config.toml
n_layer = 12
d_model = 128
n_head = 2
n_kv_head = 2
head_dim = 64
d_mlp = 512
vocab_size = 8192
activation = "tanh_gelu"
norm = "layernorm"
norm_place = "pre"
norm_eps = 1e-05
positions = "learned"
qk_norm = false
attn_scale = 0.125
bias = "none"
tie_embeddings = true
parallel_block = false
init = "normal"
init_std_qkv = 0.0536
init_std_o = 0.0665
init_std_up = 0.0767
init_std_down = 0.0767
optimizer = "soap_variant"
lr = 0.00683
weight_decay = 0.0
lr_head = 0.0072
grad_clip = 2.0
warmup_steps = 200
schedule = "wsd"
decay_fraction = 1.0
decay_shape = "pow"
final_lr_fraction = 0.0
batch_tokens = 32768
seq_len = 128
doc_mask = false
train_tokens = 192000000
steps = 5860
dataset = "wikipedia_en"
Each number is 128 + 32 x the weight over the matrix's rms, rounded and kept within 0 to 255. Layers, rows and columns count from 0. Numbers have three digits each.

# layer 3 MLP down (transposed), 512x128, rms 0.0771, rows 376-430, columns 0-127
168113172103139101144074141171173093116154134146147109153122141094147093157146181180132125082125102131084103109138160144181149116100114154132185173103126124138124128109135113138100135133186158096147133112159166138125112124122135136127147117180127130111193080118153170124097125124124158152177135139157138147152091138162161146130136169147134170130125100069095133112194118143103022135136
167103114111138123121147105107136086162153118113138114085103127105150132146133055095097111169126131153134167147182122133158135166112213137072199136172089129085135136119196132111098153139138182162053073142119168168153089128098103158103109078165066121175107133134097140128084181145145117126114122094123126143127125138110112123145125138127177106128124042137122099146158088133149134123180
099085128135138112123119126131142167132114127137113166092144145175196119149106139150088050077166111126184133169129255110109100145166062145095145143118112133085072080184118137140128144180106108109116140136123101103202127164097137148143142140129132193149126079103138140114149173113099167094124095151150155143105120138121168156161068110071103144061147198056088033122122128067139181201078
129169141105066172121148109051117203059125095112096150129126111073163127163090031110104136120112142127126098087131158131045120107115105169132150117079101139108111205134131128136104157098091156141126110140099098177148127113123142127112157127151118198149095130191125158122061113088132110169176135169118106140131153117154145184124106117178169069097164170170171194167108135211186086116137
157158085135098110135145075174171077199124140139152170149127123127165131122135083139113144132134141093131194180091087079099155111162099113144165135124100118085094122148169159137128100124118173075142150134109106116096149155145133064140153097121148066115146114108105147123152131130203148147106095083152132116098082105162122130175141140114149176139136157108106140122130122185103100124152
153189117095107099165151073123107137114088134055042133085075185111088160127119151137152129213192137145148115110106135097063130079073148096144122174238134100111164169177073115126142090124092101107110154078178150082115105146180157138125082105142175125103121130160158117102125093155140142139120116123186112119109121117130164125144062137148080109160139110111152143118190098133155082125085
123169158134114141048159158062118123085145085094068115170178120139170122153094103118118131161138077110060115109125187128088157078116139096119143149126145211156090108156148149135094152140088104110173111197128135100096144193127126103157111138128172110145075105168105191095110131114154096142144131118175146141116102094123163120177137150175125181098148142023150159158093101119140146101105
151181129164113093181158095167131159169117098130108152159113173154125128140178159101183109080129144161108104125143125093145142095108116230116145117102123124135170159098138135122127138136147122159136116067121128087119196186099173171153066166138152123129131177138147150162123135132092159160119097135047172119117124156157121159089084112197126173188095123101151115046130151178096075145051
139139073056133137180117061129086110189088126146106179132106069179111128122103140092152141125172086124085127217029114077172177161174122140169133143131036176123164190162135149186115122135133160176150087133155062166136156144116157123114162151163127148108126112132172093146167160182104074132106160119087175186107100101074101058167140128123178066167110152163177131085118188088089141117101
145134155141116102140138112089217136117117154143123111111150187103090126144126119094109116170129138124170123091110147096147124139118153124156074136171169150141134124135147186147119041153063179085199170088083087115121080087116149109091155110073121141148123099136169118137154147132157131099121140120126104145152128143153178175101105138116111140132132139177131165158078134065089129120086
163174180133125102098175154159109134193142100148096148112142152081147095142057114147159131119113101114108141163185130166129182105066162138139130100114113120118133125121129107101083172122130122119134089105079108112148137170151052071150135104170092117111128191118116102079086086090079118126133175137178100113094142113120118124096064123193113137171057122170109114083143105141129146124115
127116095071149048119114152095157161078139197141134145155105135202101166186126132088228154097206087097168158124086176174163104107141113152144108169173199041097175133205170095137155146075119108117095144091124099162055179044112090172187147112135168128154129115167157111099108127100146123103082149180155159136137159128089159128110083089083116179105095165077125119099173145063140115186139
158094115155098137128147137126095096153156112146118163171094206116139168137115145093096094101157177157108101168142099131090158159165104165144155128123137125128096121117116117151127100139144097120104115132154149188152104100192139123142149160119157138109163106093113112156126162165171148139113097136158144112166126102154110117136110184107127160136185165129129102139102057123083148170119
091101095122149132155096140130133137063162110141140104104164169126122118138086169163102099158137099128128147137111155080196118143133098162122199134138105144132078064149121142151096132100117085154074116148171101169131152111134147112147129090065176121200174097115116147172113141128174153124118134072149198110148131141121067106169128181138154160129157186137081145160135080133124120139105
190120158133102170119139100138110122087143145127134102109122195102149127109104123120072146150132095141160149160040126053105102132144117133155169119057162095084145103096138084155134080124134089100121170076063162125155124136117116129124151118152117082097133086182095053156175135096086130156080089131164128101090124198115155124162093143095142174163171101118131160178126131119168116160132
117097144146053107150176069105140130089147150154130098097106176129098059173113168174095136108162131140138113111134162196133086132133115134109164145130188063122073140112124149129102143173123092135144088091108137113130070213145136156144115136152125179062157116180173074081109118140090135141144109157146106127136104138129080163155099077112142106124083071150109104161127112142070189027152
127096087161164154130120189102139117127194072087102164162167107142123199131064150134145159104121129054166167127115143196098131055078110096134109166160180131115054187148118117134122079053148077104105138070177132163060094131091144130127125133114134130153134127036126119117142146122053155085129153126159204148179182090076129115218119110179175129113098114055143078112126063155145147175161
108152102129157110127189119123091097146154111089133145119156164100092134136131077127148136105100076126132136104129091144083122189104153143111075126085174206130097153188103123115134123145088135089155110094123096084146095098169155147152119116087149135126137123173106140111095119119097101198188134097133112140097140141071127154088114121079111140085125125136104125162133115142149119117119
120127150147103108109132133099127085169049099095113095145116120090097130132077079104161156102148118114100066052110101140129121145125103115117099151149185116154086124176147179141140107163107166171138075124094105098143160144137097138113095143118146135099149185085121137126139146120164149110104117073199044107126135154124139207097157131140104151116110094150085133152146111143143089107094
139126111091127111167100151102124175107133173219110114158119138139068187146148129124119050120183150136124161119127143193156112119138103124120052142077098143113118119097135150159128149111188161109202132146164153099152095142104122168128100103113153112181127178121198104060137130105153073112139129091125129117167121130133116097113176123106052079121174133151072148126116112123157123129121
148128091179123126132136185122104178162124139137142180138174200109140090155211135153109036131155122168178218120213144169106086156131146105105114152194114161125107104135121125153075115124099147160104112130115085184180121145146127103128152145129132119121179096160110120097140150081133179070169140138093123131066178113148115118174148107168089159098115128096131139133186107155120163131129
112139054125147170188118134139165148145174106131135082106173134138149133156152138100152124099036089166123165185148138140154080146167170108116211105152102146106143149109078125116154139119084084143073111137125099114138153147105170112145095104147137173115202058138110106120091102151115107161126136096147130169139178131150083075148169165088094142113157129127157099103183182191110121090124
165137099112111215170125155118126124086130107105104169086081125101173133156120114126127125095116137134089127152125116101134132149149120094105145100103079152117131164100107136116115105173198135119114113102109128179096120208149163070101165154161136156106178123113176109117096158140127026087135081080156149073064123129088146132078084124111191127104120105077118133112056165092116121100082
145146150148126136127080118087116136095105118143137087143097162162097156107206115099051177096123094180116143125100133135095123126091211124142126123111171078074142115152207133119119167105125104106137071144114075133120087137110066205136105091165135138050078074146090190129131165164084142114131103145102093159187108116188159168121116179136097131138097102141157091145148145150137130080164
136128107161145143111106169202130118116155143139117207185138155157135153104131098143157148125156166150134136073180103138135102120142112144113092151186102154103132117175130070140169112155093086122122102116122065130125132135167172105123148130129133114130070113118087126122159126102081098115111129091126110170234076094155166112106194224181076054137103103118079196120162137096171127187173
112122128145126127080106166067138120069102175099097113160163129147144170113107135085167059115139181103105135179098174144129125111138093132083127066130088092115137151118096165083103120128186123118154117217133102082121135129123109124216114132113107109121111108113133167134187115138101147159068075154112114120191140113107161132167098182128088173083087148109112101107132141066104146098140
129159040126089090108161112145095138085136098074161096173092074096135158125163136161152141161129146131122108100094116150121109110103087148113176117153165154191128125093082149067099123112109148157124165132081114183122132088117149130079136114145140204086172173096151117146125121179110202046103190063145118078169114046146142047141141123143177085155174177185103059145145101110089255082133
156072135120105127070083140126155088120064156122105126147113129172087082132091115190133114113130157142109063131173113133117169114085192158078103153170103110188157165114122133118105164129097120118123136081138085124100141122105098135141191116116076146122117156172175120173181126163135113093139168126100173133143154144093151106131102170133174167125153100204182145148098106099103101123115
130090101132124135162087091155130176095199146072159119150139189143134112100129058095145131147089103072165125105111122058081125122169160119174133126121092161103133137145146173076097159151091127105102144170058172187122103172149113180164117137159128076113174075163150149075152126117125116145154132105138071145127093096112115162150176152149136168154125138143098142173136146120173108133130
119186132105107103070159137152184104147147152154101103105116139139123097164155158131158118145124159124088084111159111117138114127141207165180145088153175119131167164096125150134111152134127162121144150087118156121134176126124179124163157183119170112108120137169115182184126115133123113152120165135107130124086093164139172102137165172107141132139124138185114156167133105150078150085061
158132122156125141125155094149157102181127149157133152168115151124166104122128131073133097137147137116163104087115124122104118117134129119134121110121149060116126153118113121129137122133141115116151097119123090150114121117105137152143143110112126138144141155181134190177118133138101114093117142107121160134078131151133115108081098143115134127180096104178123089163116148131104114091127
153071186127087104152136161148117124135133154125187166132110142128132181083206120135076066157102085160122148109049136123160115182186086099127079085117114150114193068160120169158152083117152070159126135129127139096203153149087168117151163177141116107092097112127086130047137155147127125112070138140124126104041137079095201081165166112129219165130081135103113156154169126141117091134118
125120094149171149120130139146141153142138197094129136188072153117171088114109168158148080173128112094145150126071142060121083137154113122137120105122126149151127122115118136141160116085150126086143107150075107155140164091143136134147122130108172055187198084154169129138138150145134130128159159117099078146122132179118129120120080106135105129180116084132167145166121116083122054153111
174150122116135082158103090131130139144057184099135101143156143174121133114146147125127136119183150183136057146128111072143080106103161157100096086089161094105100179127136172142147143120140138095187080178155095096087124149123196173195148152133187125127146121068100132159138141183106098115134092148169081118156127102140133107115098100176121090173072122105125119154057161162115155158039
144172172062157146134136084084076158109153141159131107124142088132119157119124126097112136126098129115199087126223082220120091119132160158016206144135128119145109166107142148142133150130147029106176112154172160106090095120142106074131025169090106139150144053140132111130062129163084166091164089142125136093176068146209121081102180125111142077091099129087049132172132143189133197178071
145106138071155138094125133160105111139158087144111177126124164119122113142130154142145140071163132100111147176105112116140170157131161155200072089114099138118172133157127146134103113185134090104163145092120095139145115180123166112129127121109150118147117189168090115170150176134131122113059129109117126109079148132152121189134117108167145124174140144164114072148140155084150155064156
147073125111086122152097127102160121094145149155138107069128152147114106147140041070136092125110166130135157160136141165134149123119122051105140113135103120131135125159113154094089145131132106181156099154150098091167126122126112169150041189140149087113125120111140105070116125139133157118146156160222156143150095100102127108132090136113129169097096149133127187097088113094108122130107
077123121137103101177084151142139160081235117136141112147133106162100178101134128086031142165095112124174090148155165135158099064149129023210151127118096137201065111195148145140058116146145049107169100107152161212162084099143102073136127114134146069191122149157097155089163160126220123138170129158179077163131136129127176074185164078120123140076115124184070211141067114209153147141134
103063146116090200114162109098178175127150121131092113156117177129129141067138140163090094116121063141153197091073132067177133138209172133147147244130119147166134103136132187106130179103234204115133088097136058113187170123183148174072156160141114146090132089185147182170096121105098108159121140128144077154148170083143104181187202087114111044140054091165133069117156130142143119114152
170100125086143173103144101106111090105167146128169122130119161136153098111161101174161120083144102118149150128121140111129104100115170114032082136124159141107181136114073115080135133120136144119145156060087120175087111128148166155075122177129127147126122138165048184108072133102105117189113112124093143091138166160124206094123145137130179199090146091121120135174173194105115070096160
122123146113071120144174113155149124099086179131154131162098116138094133120158159128108111139125151089068070115154145128138148148137106102101156172124130103122120102178061136149126105135106126083168121148102120130145043115135098103126139183153173111118154081109102142137123128132133145142111079147107140080137125089126093114139129139119143138134113176160115097079153119198168142108111
149137072104165180095146109155043150152143128141110130170106129117176097150098110184123175176160165068100087150141185081074107127148107173150109082100126119103120162106148089151154141134158179099143155091110138133097108102119138078127133131085123154107046189157091088155158134122099102062099142180120080166146066117111078118090174118099133152182144082107074111119124164101157176195119
202128160195077136137114099116121122172111097164081097132152158082109115158103102183143188140124097121124169136131131092213156110101185195086117158128170110129143159136185109157180178157160135179114104130134111130169106144146118129138092147103154115157184121144065124127143135132071081084077137089138149117123061126102124153078166110142153099143112090118188147134117122102148162074126
107072077136184134140200154115116101147135138109117095126100122127158108091113165093128108110163157189145132084102152086154138081181142168077126095143139103156144177077103163114135155097079143097150110163151154095124127112130148113111120129116121137117153174137131159113132165126123089160136135166118121140140091103141126118138115096072143105117073112054140103090086122105138110071087
155124147139128139066083161176129082093207091158122181137179150196135120137143155156101106176048088139076156203085174144113128107109214157228110112108141112064130185010165147156165220127045155158055159116014117094170106115083100125132163090136129122091104027097137110159105145141077158130144115094097067181072129105138095133054138165147173140089213114057150099139107161069138111102043
073138079121141073163153117151186125130146119129127086195097162133062162125112205163125135167119194076195102072103104119118151110139168125110081118062152117108157126145109124156109119110216136143157157097113116174137136107121152221155091123136154125103152115182089130143140147125129165100133087128090123089124113064105140143148155136148137136108141199024146091123081193114151088131126
103107091137140148129187118094179105116141154110159141121159121140071103134157138136152163158125131165188119086104104142082145139111104090074123134074115142166143117142155164103113103132106095088103142121126195122098128085054107114119165123150142144116155130201142098055087143091133123209162057140151150161111125143155120162159116113110050170109113139149133089118213156127148129141169
118142158149147139142120154132150141150137076087171073126153160080071142104141118136082151158151154101138089132103112170184118150106095085059125116166109136133092146145130115181069086100110175135097110174074097097112073090154141166159143128118134157097151107154119126115115087136145150141120126097082142085141094135159139157119123132112036134138127106137123100094142117131149124142155
193178116134070101169108147095201032102123146153199088137157051143135154134125131087095152084150096125161119074169099156104151081073079159142125088180103151120093129082102129119129051116094103141115070161118078145089163151129061111124147188181106123149144140147092081179113084130142094102169144103140078146100166123171081034174070139146072186125105136120153109160141083130122144174139
140129130148131191134109143139133179144087167127151152099096124153170148126137119153101108100101175137147153163148101084170121144172131105130137098172131159131171114097145147091102086104137104159149086132126125101099090083097129126089162145065142130191110118158145151126122167066167128104078157155132176163116099148160091111172139094157059116174116198138110120126115075133164164136071
167143140170100082155130088059155158074204121164131058105166120171131093125137113134111182142156103147094120113155125127058147137100117156118102197088092094081078127063123131107079107214119124109119101105130125172112113172117161135141163087155101115100122130139146084144108100107122102091195145072091081155109085124163091123113127132141101143104125114141131151141166133143122106153175
169081162119180150098099166148096130142092163115098114138134087113119066126096139155155107200130099145139138103134103139067125134073210124166147181099146137100119155097113110143127136110113107122107145155090106108054099136117152138108117126130157071161169124122102126101158104110116182175164076091156108104155136151100065111115127114122131147125150080124065162117173106084129182094130
151097130094073130149148121130169082138121140139126159069113142127128128051181105024113132096150131133149162137131072143111101120128093154134122132222133084104193166132110128190092119068208187178190146089112061094098115069078092094131120169162073130169087126119130128143132122125168111170131138087136140074118116172087105166123118095155131143155068152162106157109142130163107142134115
121180100107161135121134117122122152077128133146108087157111186135145168154110147208140103182159128109129131131096137082082136078190143191145121142155180112119119013096127148051141203107143065109094102071084160137161104097116119166072082096099179171095134144144171109099136111162114157121144184087078118121135117149126134150125141118073063133177097193129133118064104138127094138147116
155110137130164083114147102132157131077143100181086155136111104140073114117170079181124119165095121094068165126095141156115151145060143147162153160142078147128210128087133076125172107143088100139123099078119120135195138134127096096160151147128143115131146150113123131166129112158108246114102127153170144225165115128115126096110199147186157112118160143124232132056123153137166145114208
# layer 3 MLP up, 512x128, rms 0.077, rows 377-430, columns 0-127
088103174128159040160138139131107088126186108085106109130089077150119149123062111119111103126128081166197152082111160105143128126063155196116159131168099149118186071106197127127157090110151104160097084193142158160077133132058124151152145148095129154159159110103116165087145165088115147110122122150138126078138158125126090146122107099143165135115165150108104096110137093131108120143130
190208108112121149139163153117139076168145142166154100174086134077044139099117129116085180161114069156138160133175101114063083069152136103132143106176138127123123194114139140125163139105168151178092137105123185165141161137129127072111075152155105136100137138110091103159129153150133091118147133114100077117084123113142114123136154164126108110131115085160154173129136145141124153142187
166088120135126170120114147180140098125167115135113100110107160151143171136129090168096083118105077115156101143094060140134122099080180152148131140173130148189140108115084118133134107152102126155123118169124152171150175059168158126108114111156119064106123157101146124068148126046129199157109132139129132148157076156143195096111092133110140042076227121139131116133160083152170139102107
096125166150090142079103129155098126139126093137134066116117136111091170159131149092080106127179118166180120104167163115183112169152140196115118151102091103095140100079125128119159121088147103139167110111186122190075138163154132093138125120096107176119146140090119130099136106148083197127169159150077144104128141119115147167159135175129107062164092145145114117118064114180166127108097
192130125203083129190211110106062110128085188088117074156092082073207117066112134126094088176109143123132136136163180105102100113174156160089204106086128112105158086175100070092204118101178136181176118082152115159103107118145129088143103112143204172096121175202185155075122133182152238076087110146118134115134089142138114172163150096137071149097148096119131185163141067101152062135126
099086141107152183135141152128136185156173057159146156152130152127097136138142182153212180206082157074148159184166101102126155122088093144128096061120138139142174112107096114158172058033135098162074135129164113217074096086172104119133095146108126151095144132118112120059116132148085118156110158170094126091194172110099151128126146134114158131117155140096077114150194141168104118115137
110127083139140112122064136134105205148183156097124122127162110110157114114070158160132114181119176143181106099162167089094116186195095119128119119112113131099128067199166053145146159188120141139171105028114116121075121147072061100173071188111111136136121150187119086157152126134098136046133175150100101102113091107158137113153149137148115097174165102205102117137132168096132153104099
148208183162147152095088173166133143123102162190118101166089124213155150173128151120165155123123129144100110124069128156095079136123066143123114114159135074088155133000127108089132152111091069122135228168169088151140158118140146141111128119139149117121131211129112027143079175107159127115121178108137146159187099085081137163144183181057141097059095102077144098189183078083133089183065
066116076149160080131084094124067156118109140126127091102159031101156175145105135132186180083148162123080163116143087143107165114120134061183151156136131127144133098139127127115159097080109136147073115108191152143179132153136109127117101131149095109143161134076158143127108076120103075167123057135117052106106140154105161150154114107105121116116137092103124159091106140168105176120135
114133103089094158167124109060172144160115088158214054107123103214135136118052130128154212104154130143105132071149095149112176149107083149125103128051152114111142095175145119151117123055170195131129153122104116125122130147090107142115173204222106161151103099111151120120113092105133150080200172180089124133121112141143146145136125083168124104172135081129158144117191085087122118108112
129155145115140128162132149103127143165143108108159106102102173141104153099162172185088115141107112132144109149171100135092115109179120132087151125182119182162115132046138085108117086075132118151075111149121158088158137209153107069133110092173081142192142112112164139155141099142125156118077077153170137138157126226179080177135150123133139122115131040152100060120189149179141124106157
078191172138120192141097173091164143117122130156109152065145077164164129125140103154106156110118149115149133086097106158172110097148120097127133112120094106091150113179114128126164165096169142158135157140094119110045132156111108115141112127151136159132115099159120139148169127108137117111108140145108093116090163103076093158127130098160154154121058109148101160125145194149212160133091
156105107070167137107104073105110168174151153112144115087144118136196136039112097104104127100111088105089125145148149137146093094151108131103133126171157154110144117126171120105133113078137145157162113149089179158137163109122155146168151160164129092097100123121142095102120129160107112076097134158169096138142076151115221080148204181161181112079171119062133129113075116097121054093147
076172118145191110107105111161116069138077115203131035130124132143139130138160141175073125136125130063141129125188140082156140148109130153166151095147086092082154134139146131184108154118156124198114131119148168103152173118132150132168153091158148166102109178088119178112175172135109112152119100061136183077167121212172075090089106133189088107102135124130063134101093090137102167142099
133179115146105095155104129120101163085099142169190129129184138083138109107152103123131126091106114147128144164153156101053097115111162124117122114129164120117126145126119119154133179086103153086173090190146095072053180150148173105130133127164134121137111106119101109187165068138119140089113140099116162159089064153171126102152133129158137064161168197147145129122188084132123094142150
157121096120161125136133127045129124133133143158119123187152156119143138157067111115077089113143113174188169148115136095095194048161162143196124142105101163146099204144117123154196118107122159108104090128139140147113113120159155153103114074104058191143120063168130157163082134150155128105156107133112109065140125088089162199145171114147162106114176063148127075121154227089131092159172
106075108124126126131099167131144129112141163106113132138114099187129194106151118105128168112119118160182116121104120140165143058123116128165129140180125102156163155154146111164176157102136050157079190094164127099120192154147087098124144147127111148080097146131122162084113143110120098118071121097155151111155167074128155064114098120143125132104119203145101176136110115117099153139127
083092071114092086173092159104177110107086068134129178141150126087127131141156135170125080109192150157118100139120114113135099165148124137123162115132065089096189114103150124184128102143117121106083207133107153131112151130134156117113127109156138101109080168131144110152156155171114154147141152172123122149103128120140116098101075175121144067136102135172133056125131145118111128123171
170135101156127141159122178090109129174123132172122146169163140147060174137119108119077089102118139183143158193100124168157127111114120117146138115095074149084128082096155154073190113123110124136128142099146181122102158157155127097092175087107129145154144106162133078161143113208129108127100138123169072125182113056064087137114126178075116109116167090143163167115120126123152118149190
115174120157130077093089147139025122073195119108140103125142131141142116151104167172101098105125137165138089119161134126078088108153087101098121154094102076158115140138098141115085155138050128119215206163115142091125086152149137165140173143130121043112040119162166087114031157127114098114109232117085133082155113158077109157087149091156128114123103144152127123127112152103128141075128
090141076140115137054101105084134065160134182077097059135125124122125092059115132121052091154145146047177142117119134106167131137118176129166133147123145132140086112153151185142158140155146147129118094190127136146117109133119084146100111100140127096182141169144178130168136181175088141134135091088087100174115181127121120197197194139160102111138127129087158143087160141118095073102176
054087117187116124085114095100134116096065147187126116162164095089120090096107130132128145124075129093143155110224098115097113134112122093161149106081142143165130116140108145090153134116124195133119115116143201065123117109113105142117107124142128140153144171077126144118197094122109197191102168155152161168124132184167110114151143163164097131125161167164113110112127096163091185162139
078068107114155094135153120126104125148207122175091132172149132158135145161085168157118123115145095197125177162123147071137113090170125132145114124142143073113136165101072121090167159078173131107103111133174148178130078103147142162010157157149084071120140150113117119126119136158066125106089098122151172164201142128100175132055193105177150152135093129115109130202134120101177090149149
160135100149112117127069127137160146111092157099133165093202122129068136067093089107075191108103136178128180153051191167103181111093153096155096114172163108159157127110070009131100142138150119135178100064160164120130111146164147176146174116121099099193178176125145142097127099160073148192190145097150144126100116104126095162096166133117176056093135100059168089157132146102113150203164
128127059157105111100153141186110103142129096085156107118153137069143133148134122167115144127168156101104110069154109086125145127137133116155102092092151119181056085107124139106127180155107120167102072126072187169114140118140134080092089194080146126127135107159108074152100197136140108151102161130110139106057093141139125143135153074112160105172166137112115151114112142157100148144079
085156192089121088152098137112145166108127051170117073153141188150155166113125134159190106111145144124179141157145126084112099138065140192114080101064192124174114157199086090131150108187141068152189127109141155139224119070113136119122160182146091187106085087159125163071088064099098156153100141125100102168115073090187102063170116097155077140063144143127179183113136154122158154133205
133101165182117140161157105166153113152118102142150095159100090122085149100050147139140142172094152102143142090171203092077129104109154135114126141140100121154182152174108118117112150139186123104117130082100232111109127134111119134071170137117127116154126123064126105090150110087123160133107147194141135144161185166090029178125116131152135156217133134136164143137143110147135120049151
126139125144082132219123118153090148148112127149128105171132099098156081125161138103142080159129155096147130127131075165159135163140112192197072178163108114094156163146162129124112109152193085136134110115134142117119158166077075106158116098085125142119113093121111131093134066107122141132111165109092099090140129167154128104159110077147169123117089063093099202142130104140119094154127
122128116165098130147105177130129071154131149140157136119131145107081141120128113110132057056140153152154154072097126142155123168154119129156086072141106131156111073124109075151122090159183118144119160135126113047083149154137106126094130152134060125109065117146132086119105110195065162155156153150186128200112161094114112106132108079086119136139106166068205156105116134125113127122166
098105110106144090121144184103132119160133134123136136124132134099118120083124143155119115179132127199144093112130162146132111107150145152109150170118128172111161085123130137156086112128140090232114126121158146133151163107109133103143145163103142164110163100134139111100109069121133118108142096137097125179057132159104101106133122039163142116102148119102122133119141182163181176123125
117168051138173109093147147087131107143195174101096103163062113125155066122092209148183136159110149083075158142132157094100191128121152217134149125106161127082122149108059124089189147088155113160132189127077171137142137055132100088096107141104101107149171100124079043101162070070118130111116173093084068140117176114178128083161101124117112126130154112110093144178137120105121140169135
142116156154116187148115123192139087119056137141153152187066106133163069101134152202138164132141155132155131106063140123085117097128123151091166151118136146139185144097171104157134136147148091094086139099093120111121133156110133154081089177118103133192147106103089136140092113108136137119209124105121104116126111131073042103114093121129139105123105136154124089156189120141122104151125
128156115150145179122151100063103138116161096104111116157208141136175158165159158135151160197177075126174163103170126120134114216137093072141114104073117191076135121110121136134118146140150106092087128195113148135090148135132115103126129107128081146124154096173146143118132143166125108161136144077182125127143109098128112106121161152102081069098121114168074089078209130126169178089165
135140146076150142103107146189149152037138141114095113148115163208135136086194155109122145180086052088131171107092097131166096122117090140139083209174156107097153059122080165153188154153133141157102123197120179139158077125117165130102136127172096106139124099105124101038131124114109140201055085158171103143096152134136102087057109109096086141113096108143132065130172184133087135093135
136171115166116139158129175185134090103099167125101091097146154168135225121175139093151181124177106188092102116155104080199114117106145119105138145114129141096108121138108122178169175091105139146122057133155112114138091147169125143142141101117126153138118081084112098119080164141116113168150082155090110132190124165108134075165150127121151155066169178115091120104151095082119134132105
137130081121083110081116087123098104088103127136135104128159129168112113125092141162119154173124148086117141167131126104146141102122114118171118124138146149191135133166166112137147084205154129128160137131113155171194115095139126124103099135140105120165128098130132146115125166181116184090185090118159136145128056117111111061089127079123115088187122099119186114142149172088068141090092
146100100164089116114090082157158151108196192155151109144113067087132124101095144132106127160192159168126095096154105080065160164204124106162133069094115190055190128162129130096219134146184053123181144137136072191110115131116129086105110103124087151196055131106136147184108141094121092152067182092174068101121127115169149168194155131122229121154119111130039092181117150092145161140142
125097131083072068161102090152112069153088130104083107111144103101087133131174138155073091114107094070134088079116104115055030085178130154189140171109116133181181124107191164174143228086108099168099083112134137151137159164135148137117185163106081153178160212215070206093138153147121102116106102082118130183175097137084139109141192107176095095062066151177162074113072105130149167152116
111135112144104113101130119099153180104133087128116158144206083127144170160192136123116102111109096114113138110108205135114080120132102140094156148112118134130093116123123074168130154097204120138080173113075120081201169173112136107115120104127138092115122141164144138136144132150148111155138112129160098142073136125049179169145183186107107143162208114088088139124128139173104106170163
149120116095097120108168074113187124131113111164115096152173099146092139146113160125068156141170143136152128098099103108095131095107160136172126111086126082146115110120128122101111179138128097177119140075130110131161134153090125092122157111121173109129147096160078140117071140154088119120095135108125125178116090139109177147150132111126141104121134096090085166091115140150152064161113
160079077135165165144097167128097121092146124132097112145117152078162102030137071152118054186123106080153114104129135113105119132173133129138067062103162149127150091140162116121135110124144199160110151155179165123137138095137115095131100146069126097154173124214184107071150165124092138063101120126104136127160125166151121168109130137207109137175134088146078144099161183161168143155111
099126084111128100213139144122155162104158158122180172132131094150162139118165113112164034137110135112207161121153068103139107111112067118144161100171141123121146074107169133084138103167112116053106108141071139127123194163167103181132151110120106126148121132096125062130112131099123166102128170156170128095120115097110127098164130117182158130152184095098121160148133138133161107117171
151129159178174166144126156150136171076171127147129102070154181120137115147104172125152107122168111124152145141101146088120102130084105149162144152167079119112151106122142136120104148155183081131057134172157166116106078167127083126054197110123111097129140132123098143136119101163106140094131138066169178136098141099103111170094144150161102145067129126171078103107206149146145104101146
127199111143084107119168147138181108067159070098153107168085117162149182133128158122088154146138141158083116107101101085053040136184141116192081099073092126178110169098107082200134202115019100100152131140153130145116123192046105090117107137152123195071093181173151137147105128110140137112095176127111069206071115162125138175163150110039106126203111135150255116103135187123126085073140
140127091128122128162089119172102144087140077171072111166091101097132153137212111207133168133139144118170101066127048164082137132118112124139161138104063111150116179113101100118125056160199119193120173148176103100134100116137092126133168092104131097083114133137129210118108157195141133160106187141097117097123131112182142190091085129116169119053151148053170072112147156157118097165111
201143159114112127106050163129093127134085088147093146113141150136124064152111101175127108195141077081105160160165150122136175083114137181088118149130095117135166136109086165139189138087096074145147181128146069104127124097137099131124100169123136137106107141135125115167128117200121159115144150098112130142206111131104133102163146093118134112116140059109157073161122121105102121091140
109137151086149122117103141118140179152133166124125098148164141112125103121118125203151115124088122219149191110145125091085144041084174145122157132140139121155168064083163107103186191119145139108169131074170105142091104128139107128122081145120061141153099139137121143134162119076063092111111105127102097156164174205171127112115097119096121122108079161084069109138159117098111176140195
144182124062155140119128155167139080208134170152130128159147061132095094158132075189128130070118195178115114085130113145086178120137151135101111148136111125181168080150135084131102074089099093168109075096111126195146102175131086150095159201178120106171085213148100097140117111098077109119157132177103156147147138157141190152140148057171173114119091056127106114109199123113066090070199
082113127085139133184101109116101103153129103137156179118131163089123140148142148102162121155119149143124151135131096129113105127130074169140127113119099163115136091126139088147139114124204110177120081083108120114130152148150103090156148129139139119159106202123171119109157065155111094128106143084133138119095143118183140153131140102109135138177184069074115121151142194085141122190146
084149142113136108137179107170113088161068114139183100117136083177135111126148130124106163098115175125076168193118163100130172060134151156153102117118103103173104152137123142053115126022194130165122138150112106163153108119138107094122137118138122139110099193076121156123129144150159134136084149147135114173087059081143181143110140195159083115132099155138126081158149136116063161150107
153158115124102117116095156023072140032103119117117141141150061138118146131096115117150114125071125159125150130103109111098139118181118146133153150138139112145149149085153121088129089087085104099126127158094082121040157167128119157106087109191126160149132104190144104100144139172155109141131145126115116080040165129121084164105151094163151135077107140148151131123136173130206115119060
078171138156142119077109144143141146200149153125115170099162133155067156105093098078132038141123082164142143116124100115182143173154170102070164176071115098171120133186066193175106089154118123094094091160129159100125139074123155074083109133157030127209143158129087112106147091173093159139080114101123097167102177116160085136110142122086150092161140132107121107104119118080098161094120
142094169147096138115144162144144128168132060104157122119126103101128138134094077114109070093131159188197120132171110163136102106139152157120120107146089160106207138126205136101169228113106111150123111123158126129114139102140076154080176087116141058186188178130094091163081126144094120191153181100176132150134069101071144174128070128096157075128122156090104103124100122109150162139105
064133071162166209061135105106123141158135123143158064156193133142085143142130164166077125117105159136077172095096131157158141168135126161104106162099087199167100107131107153105133134168137167075120085132066133116103120126133073185155137114116172058078103153161105172151137113144047130137158068129118156121050133131083102192156066143109117081173144163182132092095162109135142171178055